Weights of a small transformer language model.
Size: 8 layers, width 256, vocabulary 2048.
Architecture: RMSNorm before each block, untied embeddings.
Training: 286M tokens, 9551 steps.
Each number is 128 + 32 x the weight over its row's rms, rounded and kept within 0 to 255. Layers, rows and columns count from 0. Numbers have three digits each. The size before them is the row's rms in percent of the matrix's.

# layer 5 attention query, 256x256, rms 0.371, rows 0-255, columns 64-95
075:141084143131146161147098154150097122145133125151132135110070129111167137099090126115093087132134
068:127147110106109120135101125162083099145137089094204101107114137186146125121140124068113154128144
068:135146123130125102172135114148075172103116106170195092135101172178152169153117104083129138144150
061:139162105100093080107124105162084113085129139093103147134187104190104144145143134084146162149156
081:130090147117104171191101105162125099111151120124188072173119147172139124133166099164127071057107
071:136108115161157122154195159111124160042108155135178160111120141154164073061059107114151142190095
062:148076118091125135120128123189127127112085147102138134120145157159150110109116145133078131115132
082:119135129140120110053168143077099086168147109096146165145157079088132059126109141146094159140103
075:064146121113155132132134132144147180104049183136168157109121193146131112155113146132177151133169
067:147039118131088113106139106153069109134123148141176146186174125102130151112139190136136112116129
090:110112141142123072137136112149148114115123151149174163164136149131157116110128143097187118102099
090:148095137158111142138114137110094141126096189153151160128077132126171212127101147100149155130092
077:116064114132171102113138153135107102136128097109183176110173092135134129179150086146168148105078
091:095125098137155137112139115180178171141101207173137116158093132169173092141119159146192073122099
081:128184156161080149086185154055114092116138157126161165101090112135168092107115122142182205143154
078:166130168124103140141090122113165132135140062122143103128115152098131179224137170126141169126158
091:096150109108113167146127075145133146145107105092086083090165187125159112143141113179167081077100
093:100091133148076137190109116155112153141168154118151133137122121097058202084126143108173120129047
091:115147148168091118156096121163197121136165067137146128080085162152143100177150180211139152120066
097:134074145094118162106120130176092142121122164156124145131164132129098202099085145083110111157175
095:090121104098125128175134158155155113125148163138168063146094193118133151146125156069175119120169
090:126167110122138181145114124168155070117128096101104134129119103131064147093121104115079080129122
082:101105100167037076126110149124072151112090109084147104142163136104074124097132158227105117085123
091:118105132136151098111062150145113144119156132203132158099104207165176106177151107128099118163083
096:163083149113099035139145133112133070072122114108187181110136137105194132076146144142137108086112
099:085078110155103136149136173131111093117142138093125147088097163148191117102135156156200189133174
092:127140196114075135120145172128104092146213174160122117171126113106131153126109223078146143140113
088:112143116126056166144123124164075161069103177152086097121162125124076180095089157131142130159167
101:140135077063102100158113124124173160182129094188124110154114141086137094101136154081140077163090
104:150079100107108132205122129145109125111154182131128141170139150173097125098151146103185084156153
109:113153152095024148134111129171157148149090151145182135151054134133078086128103114145127125096066
119:129139143087112119160092130128144145064138126141138130157143211154084168113131193130146100162088
101:182084093119108111113115119138126131151191082071131148173109136079120108092170145151037107111149
107:127168096156173088089148136090179138161098149106115154114163142088172104173123129150209032156075
113:112171158144131156139153129086106174148135170144078104136135070122081074131145152091204136163086
114:081163164148116141074077146141097132133181120092095199117097098036097098060141101080069155142080
088:177147148142129167004117154091136088130079103103129125086058089114139122139084115162138162190068
104:101161143129124153142202171126171158143143093147137150086203112116146126118098157145148121157161
113:083131103119072069132149117130116135095091174187146164098105170150136139148130169128211114127123
120:135074147102118065166089104209074144187166151154110111148100112144134180099201086107136054162152
106:050116096122101121161060189170115138175074119130114155100109139111128087139147102139132054091110
103:104069122180140127196129085148113166076138140119157102114084120188113142120119163146138128108136
096:148153180125144106127142140100132080088110119075102179067139168158177086145086084089107168085163
109:131120149193057172074115116106067103014149111059140075093171077138168099106111100123150111129139
104:125114126157110119105048107136103129131148204112101158088168156145182107115139108125129116132127
109:161159146155174118162171161157174156130141117145176109150161059133142082084116140155123158110193
109:114096122166073153110143141130109156158108072122085152042107114155158139065150142136140143088173
114:163096114131109159163135125131157063142102065118148118078158142149082133175123168121164094123088
094:165161133139122144144136098114172124118101132135106088191132175106168104148124163130174109083175
117:161108120177174170079098108193075174120136137179105171118144156132105153124094128058085093138127
110:133047090153145127087186136118148100143081098155061168105131121175109115168113157119189084197126
111:162109097108093102119128064145180111093102118110194139112113084154124156115137106160147170121119
117:086084125116184143123188111132111151134164112126158136078129110107159100137113083136120085155146
103:120107093154153116126126086126053106171096142168099158117123163140108078161133116095104138082151
105:122142155097126132146097146093081192161155046116122119075116144116140210131124115107101070102123
104:145128088115072133154127114101115085115090097147087126066167121125093122132102087156099101116124
106:170123101092147177171081105166126131152162073115120177182159123137112118178218099060097115149118
110:158137131132132128114125184152136140148176129143155064148111126127082051089120150130086150075131
113:145126146113101115142123156121086090095076153104149135088167058108157109105123108153137182133164
127:142124055098125104136113098158157153123132065110175160119110148125112143128144206094090112189138
103:105066052133120079115116158086113117174082120138130130171158175078135110121129181095152146058092
120:062176149122097159138080146123116183118123146176144122113101186155090176146128172022173082133132
105:150108121152138122083150117134132088118089165100138181119135070089129117175172211127155212154125
098:146101183124088137131104163148189146133086105192139161164124103154083139116130136112114105141119
106:119177135110124124087130170117105100138126148144181206124116115174145051196112109091119106117115
109:101172120171162117100145134088119155142121158090064174068126160122127121124148076137085105095107
105:113136115149091159090156170137120093153116135086090167202152148082123037142114183128107142134141
107:098130117097145145086104133111083107146144111142120103069116136142142081124127177134196083139159
110:110083048147138089097148233128145083101105140154087145160095121121112096112060145148089201116100
103:131074113194159129171189165162121100125076099134112168143224116106113123127173090128080169040122
103:152183124161080125123136096137163211190161102122158154148143157164094151074120138122091121107095
107:207216117129095130140051135169139134114149087109088114097140123167103174143117117131150089180175
112:116143131114179086151085126147096117113119098139128183104149116124098177127100195123142091165136
102:123116159156098152176160142119153118126051090174120138129100092097149063068148142197147140123142
102:133141170142112059206111127176128111168142136143103112138116128134140133191153150137120142169122
115:151198149130155073119149154118119126124101177110135074140124104082144111181165097113118167126123
110:150139113128173148169161128162131165165161074115103084101111189173084156164066094118166105129074
104:158140109120079131147154116148148167102171177167125096139099170141142126090166136025081144122096
094:089128109111138164111105112110110077112124146143120138067113168066144139191176154153167138077093
106:178177096122163096199091159117139143127153131068080112162169127106184104141182151111116101155166
109:122071147113091116166111127181118118166139135102114110120106113171148122159130175149149133178162
102:156186128169154122124155121163108145126129094118105082165148148134141114139102111102109125131184
106:199136090086140132152110124167117086177183144184126134103131120143157083153188103133080065103122
104:158086103139072131121200085142129098181118106122060175179092125171107072120105094219163133137129
094:148132127185115159157142127185096219132137111102152125208159130143138124046170139091123085122159
101:119126171175129178142105136101143069178123115161157083114115153059105127143140153117129136091111
103:140105116122106121174142131124081146110112135090184137164146158139112117100110124125153120101139
106:136069088138134135111173094160137144085120158137117095097168105129103161095103144111185135121171
109:146122133141120155100121175139081107108110112108064134057140126187156113060135100173102208100111
098:190110156136135141089133149053157148130103124137142095156156087096159091224159126165134143092140
097:151134075136114111168146127116172110143083126169138068084117115154182097147138161209078176160081
099:097138130129139150195142184092114084129168124096108100130120162153165072157121127171201126165156
114:148192154079130154140170135102148105103102192086110100071091088085120170161118118098144102170111
104:081158118081111147126153102157102106181057196117104120129098152101113092170129070161172157122125
110:146120127146119128142129084149190150148184126125166091064139089143148118082085136165141114128191
099:152171156133135142079144163114102103151158115159182120206134102137133065054067083169166153111132
115:119159123104159137153040078194070170157186130149140144135154147134124106118157163112117134098162
097:100084138178140111168170152104143141124126135112162170104110109080108132179093149091131140073119
097:115147150125152148108162144223107178104122139220097113050082154159110134106121093110097106102101
104:169127132155117115122185092148173060085142137148129105100132101138109161099111138079113050144167
107:129172162087045081139146173107138120159061084144037144054060105125103134153105140120088196127081
103:095056149141067134140149113170153131111144151143136094096132180087140162123165130083149132173152
109:159143150103136117087115104154081116124150105135102124114120133149085166107139144140140135113130
108:131155189194164112124199159074170103113108149072123074119086097174131125121162108160146095060146
095:157132087124169155171101118183151135183131154154138104083143081198180098143140146101158152123112
098:089142169088156141076115125097157184108154140109102112078094113107091136104111060175138111148098
104:111078105175179182114107112109163125134150101118129160134117111128131109067119156176130122102146
104:125202095127136189112171161074133079130142147074101178084097114131145111169158132159167165104107
106:162181143141123153090148122194118081156125112098132157159119076104122085133093108132112132173080
103:092156154110106089125144166158129134151088130141082166153136119171140133065135140143132179152145
098:147128140128094123175147082172182148171135029101141065172195136138145112089130156169184044176083
107:134158124170113149128045102186118159121106125131086142176086159156113180117108118107110176140117
110:133145135111125092121107154102124130121150087126147095117165077124185095075087089132122152118153
095:115094095171137112081085125112168141107157133105086101162137116124114108098163117133061172147093
110:128136134093127080083086108109113148150186144196132095092117115178121125134139111094169105092136
098:108087123061134131159136084062102114122086135061120124033109136093141146142115104184091159137133
107:149111138103155202152130048096151118149145107109099115128100140141091183121157133119100133101092
102:147148076178067108110146136144114145152151152068127120151107128114094134125131107108107138124172
107:140121123187102130105100076143115148125141135155118114137119112157171087124187150119167089132119
103:123082147140155129116142117075073131128135061086162127110135123094121145153108129160082219110135
106:112071112102113147149168107098105156122111157168196120147104143152102091157079104135083139131130
100:139177185117123130127085099141144160152114102170077107073110123131096139098133104056152133126124
103:137043083089101107152133090076129168068095112126082115111152140101116132106100159151161097122113
100:120095116115103130151200162119144157152172098117142175107144135067097124176068182197111156094127
098:131060181093120208132119117151069104096109136088128121167148129128141105200092110130186106107106
107:107155139123120106092115135153179078138175176116071164166159105082126100060105164128147176189126
107:112140170151131109116151054087136129108156136111146118089138109142142109098147095121109108121096
098:137106188115117113108169127059149123125119148134149179146145117046159093173097193201146164139090
110:151114103112176191186081121153078132088142070138140078129116155180150080164130146141091111096128
111:093105098135102165127113092131081117165066145117163111067115153145185112111132189144130153140171
110:142125117153115166154099131121098089133086130143185170129093179138136142097093164125104144120115
119:142086139116117089096153137098066110112103165119140184073143165110098105108108113132146151164131
104:072139086137119109142104093178133152100163084122140122111157146107092124108195123114130076135119
102:078174183131127137139142147088193092121150128130144115166144070163163152130149136102053143116136
096:129082142144167120050086164093107130093082172197139142079099125156180095096087091128135150100123
110:172107133118137119065135084120136130138143124105167168120163111104169070091157050193195112194131
103:092173100169154106148108139124177097082092119103116209114183081065090116182115194135150172091164
115:140129140163155114091070143121117105095093149134186169126162097146136098110129130173126181127135
088:089078144110161116180150136119165164132104181101126136158157139074156066109121160098145084154122
115:182142119107157130151168157141140119108136104156097199180109120072143119154093130135096134111093
108:124113126095165128153175104098116100075105102073116088091188123125130126146168129141146135157134
096:102131092177096138137169089122120146151120100136159154144086074108128057173124097119163132153109
100:101122142154096138118176147065124064127101104040125123117104055151173045155148106176143174103119
105:086146099132074137150128098106140175125113132101199057127126112049138104123090171208125212089136
097:073175124098102093142129153153151171137084127143087118081126164152121105177117156119117112125087
096:114156138134114162173135124132148168173154084125116133156180178089100131182129201114138064112151
095:123154069144110118166123120104124157134140132127169240148087118146116162106118119129136114170112
102:099121148059191112133151183119194106148123131110098098132176084129102148111160111178079131172067
099:125156083096130167089127142122125161079131117156152149177127161081116137127108156114198147113117
101:149117107144137173147082150157191167036144164094141145176067144147113150124132216163092147129120
098:110129185164106130117119145091121111085138117100157106163145110125083117173091196097143109130201
093:130118128101114110138131112105144118159155084173108103081148165149102151088150098100162092103076
094:111100109137114176139140094143093137113156129101155118172147098155089187135162131090091153143173
112:099106081124113105113145142109164156119118107148178092045111149088111098113082141172146122091127
100:141144130064147142113141089137107147134177136198099129147157147148090136100162207090146145054127
091:123125147162182131126138102097071165085118221122132123123120121083110174154162117139081069175102
093:107155047131077142174147148132140100113126099105110110122143097143112148216159175096170121140150
098:176134099082154128160073097185106160128148136157134158206130129152118140084139112135101100199118
090:101147041130094203145120180124090122120118128115142133140112122146121082133088091140124161105125
092:151142124104080138125082097127140130142097104195123149147098175106104175138104179115054128086090
099:133083121132111143090114142099120056112127166151146191145127181092145172090089125149118129103109
100:150153120117136138124157155095231131181137075169151106121100117083112049150100155043092136113153
094:123139082199140123149149144116147140112107155119175106118116102241109076126069132094173119229100
100:122115209129167106113085181097187082172174118122137124158161085129138125109198153090189099136171
089:124172112072123132147124188143096166103089103074108169150130141140136182111121026065105164071144
110:163147115112102137153154157103157113171142080125154162134132111092117074151132212141107164065103
090:068132104166136151125123155111195194117098130155175135088117142144088151103130177085111133097035
092:154174085103139147213101126127103155121119189147085115133144190088101151102153175165112140092135
100:189125113118141134134132166144091110094117119094139125123108148125099118092147183078121110152156
087:135106080135148141145073080181149163150199130164102130121091152131146114124113137155101146110164
095:120166148191066140078130136140127089149059163191121129069085149128163144166144181131115134070127
095:128074175138095137125141149153075118098139161185107129168155149099178164119121130078165130164140
106:158047067094144118069084120135151106184175129171155162122077154168068103130101107126102124128099
111:123139113160107137132188123104170116142129132129107125184200141164161112164124106142205121150177
094:118086155166111122068131127129123110149133080111092038129116091129131188129183107170116150119181
089:145182108114137162082069064155110151199147138200086042126158138088044145146127168114143069120100
088:084128083127084153163127201088164172141186086191152131114137135168145083147139128117125137104162
095:149181155126129193093130125192119165170140152140102147105047129152118105108171151156097197159090
093:119112195186129122172112123116180083207070110111137121097134145152171127170138122116106125179142
101:091142178101139150107145134109116072091095129067126165129162132089137101138116131120200169139146
092:139112109133129125124066131118119116108096172114184126174102101115167103170159117159074133126092
100:140067096073094076155131114128146142190137120129161141131113124136106113113090058124117172084051
093:109120099152113209129112093103148156101147133176080084093113162120143133091114196160108156090115
092:137149175103108146125153088109095184157058111100096090090138127086145141102143106152194114107158
090:113112124141114148093109138095129145134145126158109113082114135101166082031110151188180143091151
093:094117149171131094130157139067122106135109163142116091163126102103108126086131095138099094069120
107:121116181122120079077168130055145123125082184106154157106176090128151112116118091115173129152136
109:104119053114107150119163124149160178156118144111112069112112172140132143129178149081132128212119
096:178109128103156167101099101144132113122175073129160115155129154131115055128118110117174098098114
114:132140106145128073077075125158136111127128135169111073127148225064121152095125128112070151093127
114:101110163105152086098174146101113093120146132100127144122163087091139038155106151209113187123138
106:138162097107125178098109108117115170132151138138194124135076152117112133100094089132098124089147
097:115112176115155113087177127192108138114143118132141123079149100100099136114086090122121133113086
090:159143090137113121163135142102122149087097168078116119120068108061123077087121063178119147108142
090:119151194120080135117148127099168150157169150120141120178163151124168100129112107181143121163128
100:100121112168074076137159097091086081142102148158147067120126173153149131154108115178107188091178
102:146155090140108102116126111101137183148134172173185172169082155090176130152159115111080108142059
102:111158101101116075100112164160146112171115113153103109074146159184088179150141147146155098157144
099:125131130138116151118099069162153166159154085191130101152111199177117120157121130151094106090077
088:114174077122171097164107116124151123117130131127095127132150115126101129103127175066132142127081
102:136131172158184142104113197083160102147111100156126158152108106094101135138097171113131077123178
103:149198139179158121103155092094105147074137138156157073177152126142199040146117117184106175120110
089:079119077152156137122190181134145039115143184119116117140182102067127118106112149179169113175105
094:131178121114162127129126136141148115130120138101130173089124128199192102116115092132156103112140
092:139156093113167062126145113154159178122121204140176138101133123152183106071178109164115116149178
094:101125078123141136152101152082059147144124119140139163086152181116101124077143134104110090121086
105:096105089096057179118140061109140122145139091135062099134115126096116127133147090139110162140105
099:124110072136134158161146107153116096172126116100103072098172119136152104158149095134044109138109
092:102031126144110163142120149189140118152180142203137046118114159144126122066120122046112132151135
091:104122093069157096136161112156111152107068116132168115129140104139101025185119104111084104143162
092:225157097100171184132068168155127113131175143114144104158081104125127112065080097117099188153112
100:102086128168179090184164111146121094146146197053172199101116098104188103166113163129146141122169
095:127123092128096118148122168123121151080107112142139186064184066132161099123111171151143114138110
096:079176152101100095122079157109159091130085069062087162121127135107083182157133128088110133086129
094:118094127133184141098106137141121145111157126045122188166115078091178191150121145124078100159093
098:108088145089089114135145156098083087141079114122182168089141125051161086123133094214185147155131
096:164130150082097083089160147082108039121098133101088197164131136133129120152112141113124175136102
096:169182096160134083140141105162149110196078155120065191074112141166154106138151082113138123114127
090:123075108098149123156161090151164129148111128128068182186065094093093132087107108182153100102099
100:106098124156139113150117090122084137151132123128135135119151132209143116153143127168210152064154
098:094150162153096182131188158101137101174055106131094095116131104111141144176098150126154141147172
101:096110147121133155155132125118105115192132087094101143219143108142142126146130155122129126083108
104:077104124144112084158128147099125153108112140107175120139144148116122105113157091140148145111186
097:107180112079145037179158132095151158141121122164144114165098174123115172052146157136137140089143
095:089143138103178152154125128171053129109097139136124141079123144088114110129136123068158135099138
100:088149165142140104123091121143126178161149088122083078136137113066130100165134103129118159148143
102:121155130152150136156096128110138159181109117088089046068132142125053118143123097135135094076102
089:161077142149053161104118148193140096102103114156171173069115155146113138161170145160123131071094
099:162130113154160171071175068157115112131159082083049158131113104115089175139159105073143134136116
096:115091124121162134178114102113167124154162079190152084152145089096141121137110136150093144145133
110:158134164156065115103159095136103146110110063117120159094141126124091158183176140085166150127148
095:106117168149101125175150093135127181173192079146098100137096107093095066123171102166163127120106
105:110056168146192093149135139115115153071150151222097113140140126160113117119082197104101136107188
100:124152216147138173118106209114152105097112110138144185110075109124113109126124176104155165113154
094:127168108080135153109126101100121102060066138131117103157118040100186167184170093100149143110147
101:127120122091195063107109099167178208092081117151158177107101126178146122124108127158061114166050
107:126096153115098069044160124136180112133088109049058127107154122091104131150136132123147170187145
098:095148168095143074132147168137146147138149148126154141184165155146133120089177142124121144101155
103:130144130136140104141127132140144148167177109142160119104094193217153118085097099206109155071131
104:155142106096162149164130150142137135177088156105115099120096157151167170142137118109110134153154
092:130123160118131168158161162080079152069119154095133097130143062154146083094127144134150171160156
104:177129155112161110117132180138109137114148117099071121110132082107168155063145125094162142117149
091:200170036133104138123083132175147158109176132164131126121096165156095140091117111127097103119087
103:105130143117120159165123162066140149064144147090088096110107124080156139158144101114124142098135
100:121065102101216132169103100123072160077142112181127111129129139135072103095134165104139084114104
094:101077161169155140116138136155139126153089111130132082157175122095099142130129144090142117115129
102:153125126166136163120146081148122123147181063103094124152068089042132115167132089080178137109131
094:130133136147145079122066109149124076166084115104176118161127123187182102157152143167119117153175
094:096083147163184132090140120134082122138079158130166055090160165122134112096176104129138096142157
098:046120179140146113092111076083128133129135116073063106095081107158166130097110100107115172099137
088:085140169165140163135127128107145140157164100134160144168115138121085099155167116113193090132108
095:085171178082121094051202086125114113189118080085098163175157154148128143103140094147186048120155
096:110117150161134118105096099156125132117112122094086096151109122110097114152142073119153094109134
101:131089063145098156164140153115141106152110136196135110107078104112089103122124097162058138097158
103:139162121137130048135131123071157124134097172061100114158110170083187067100110117087148165184182
100:147087163169152142170137144117215119143188117070164086128143093156156130140127127132133138106106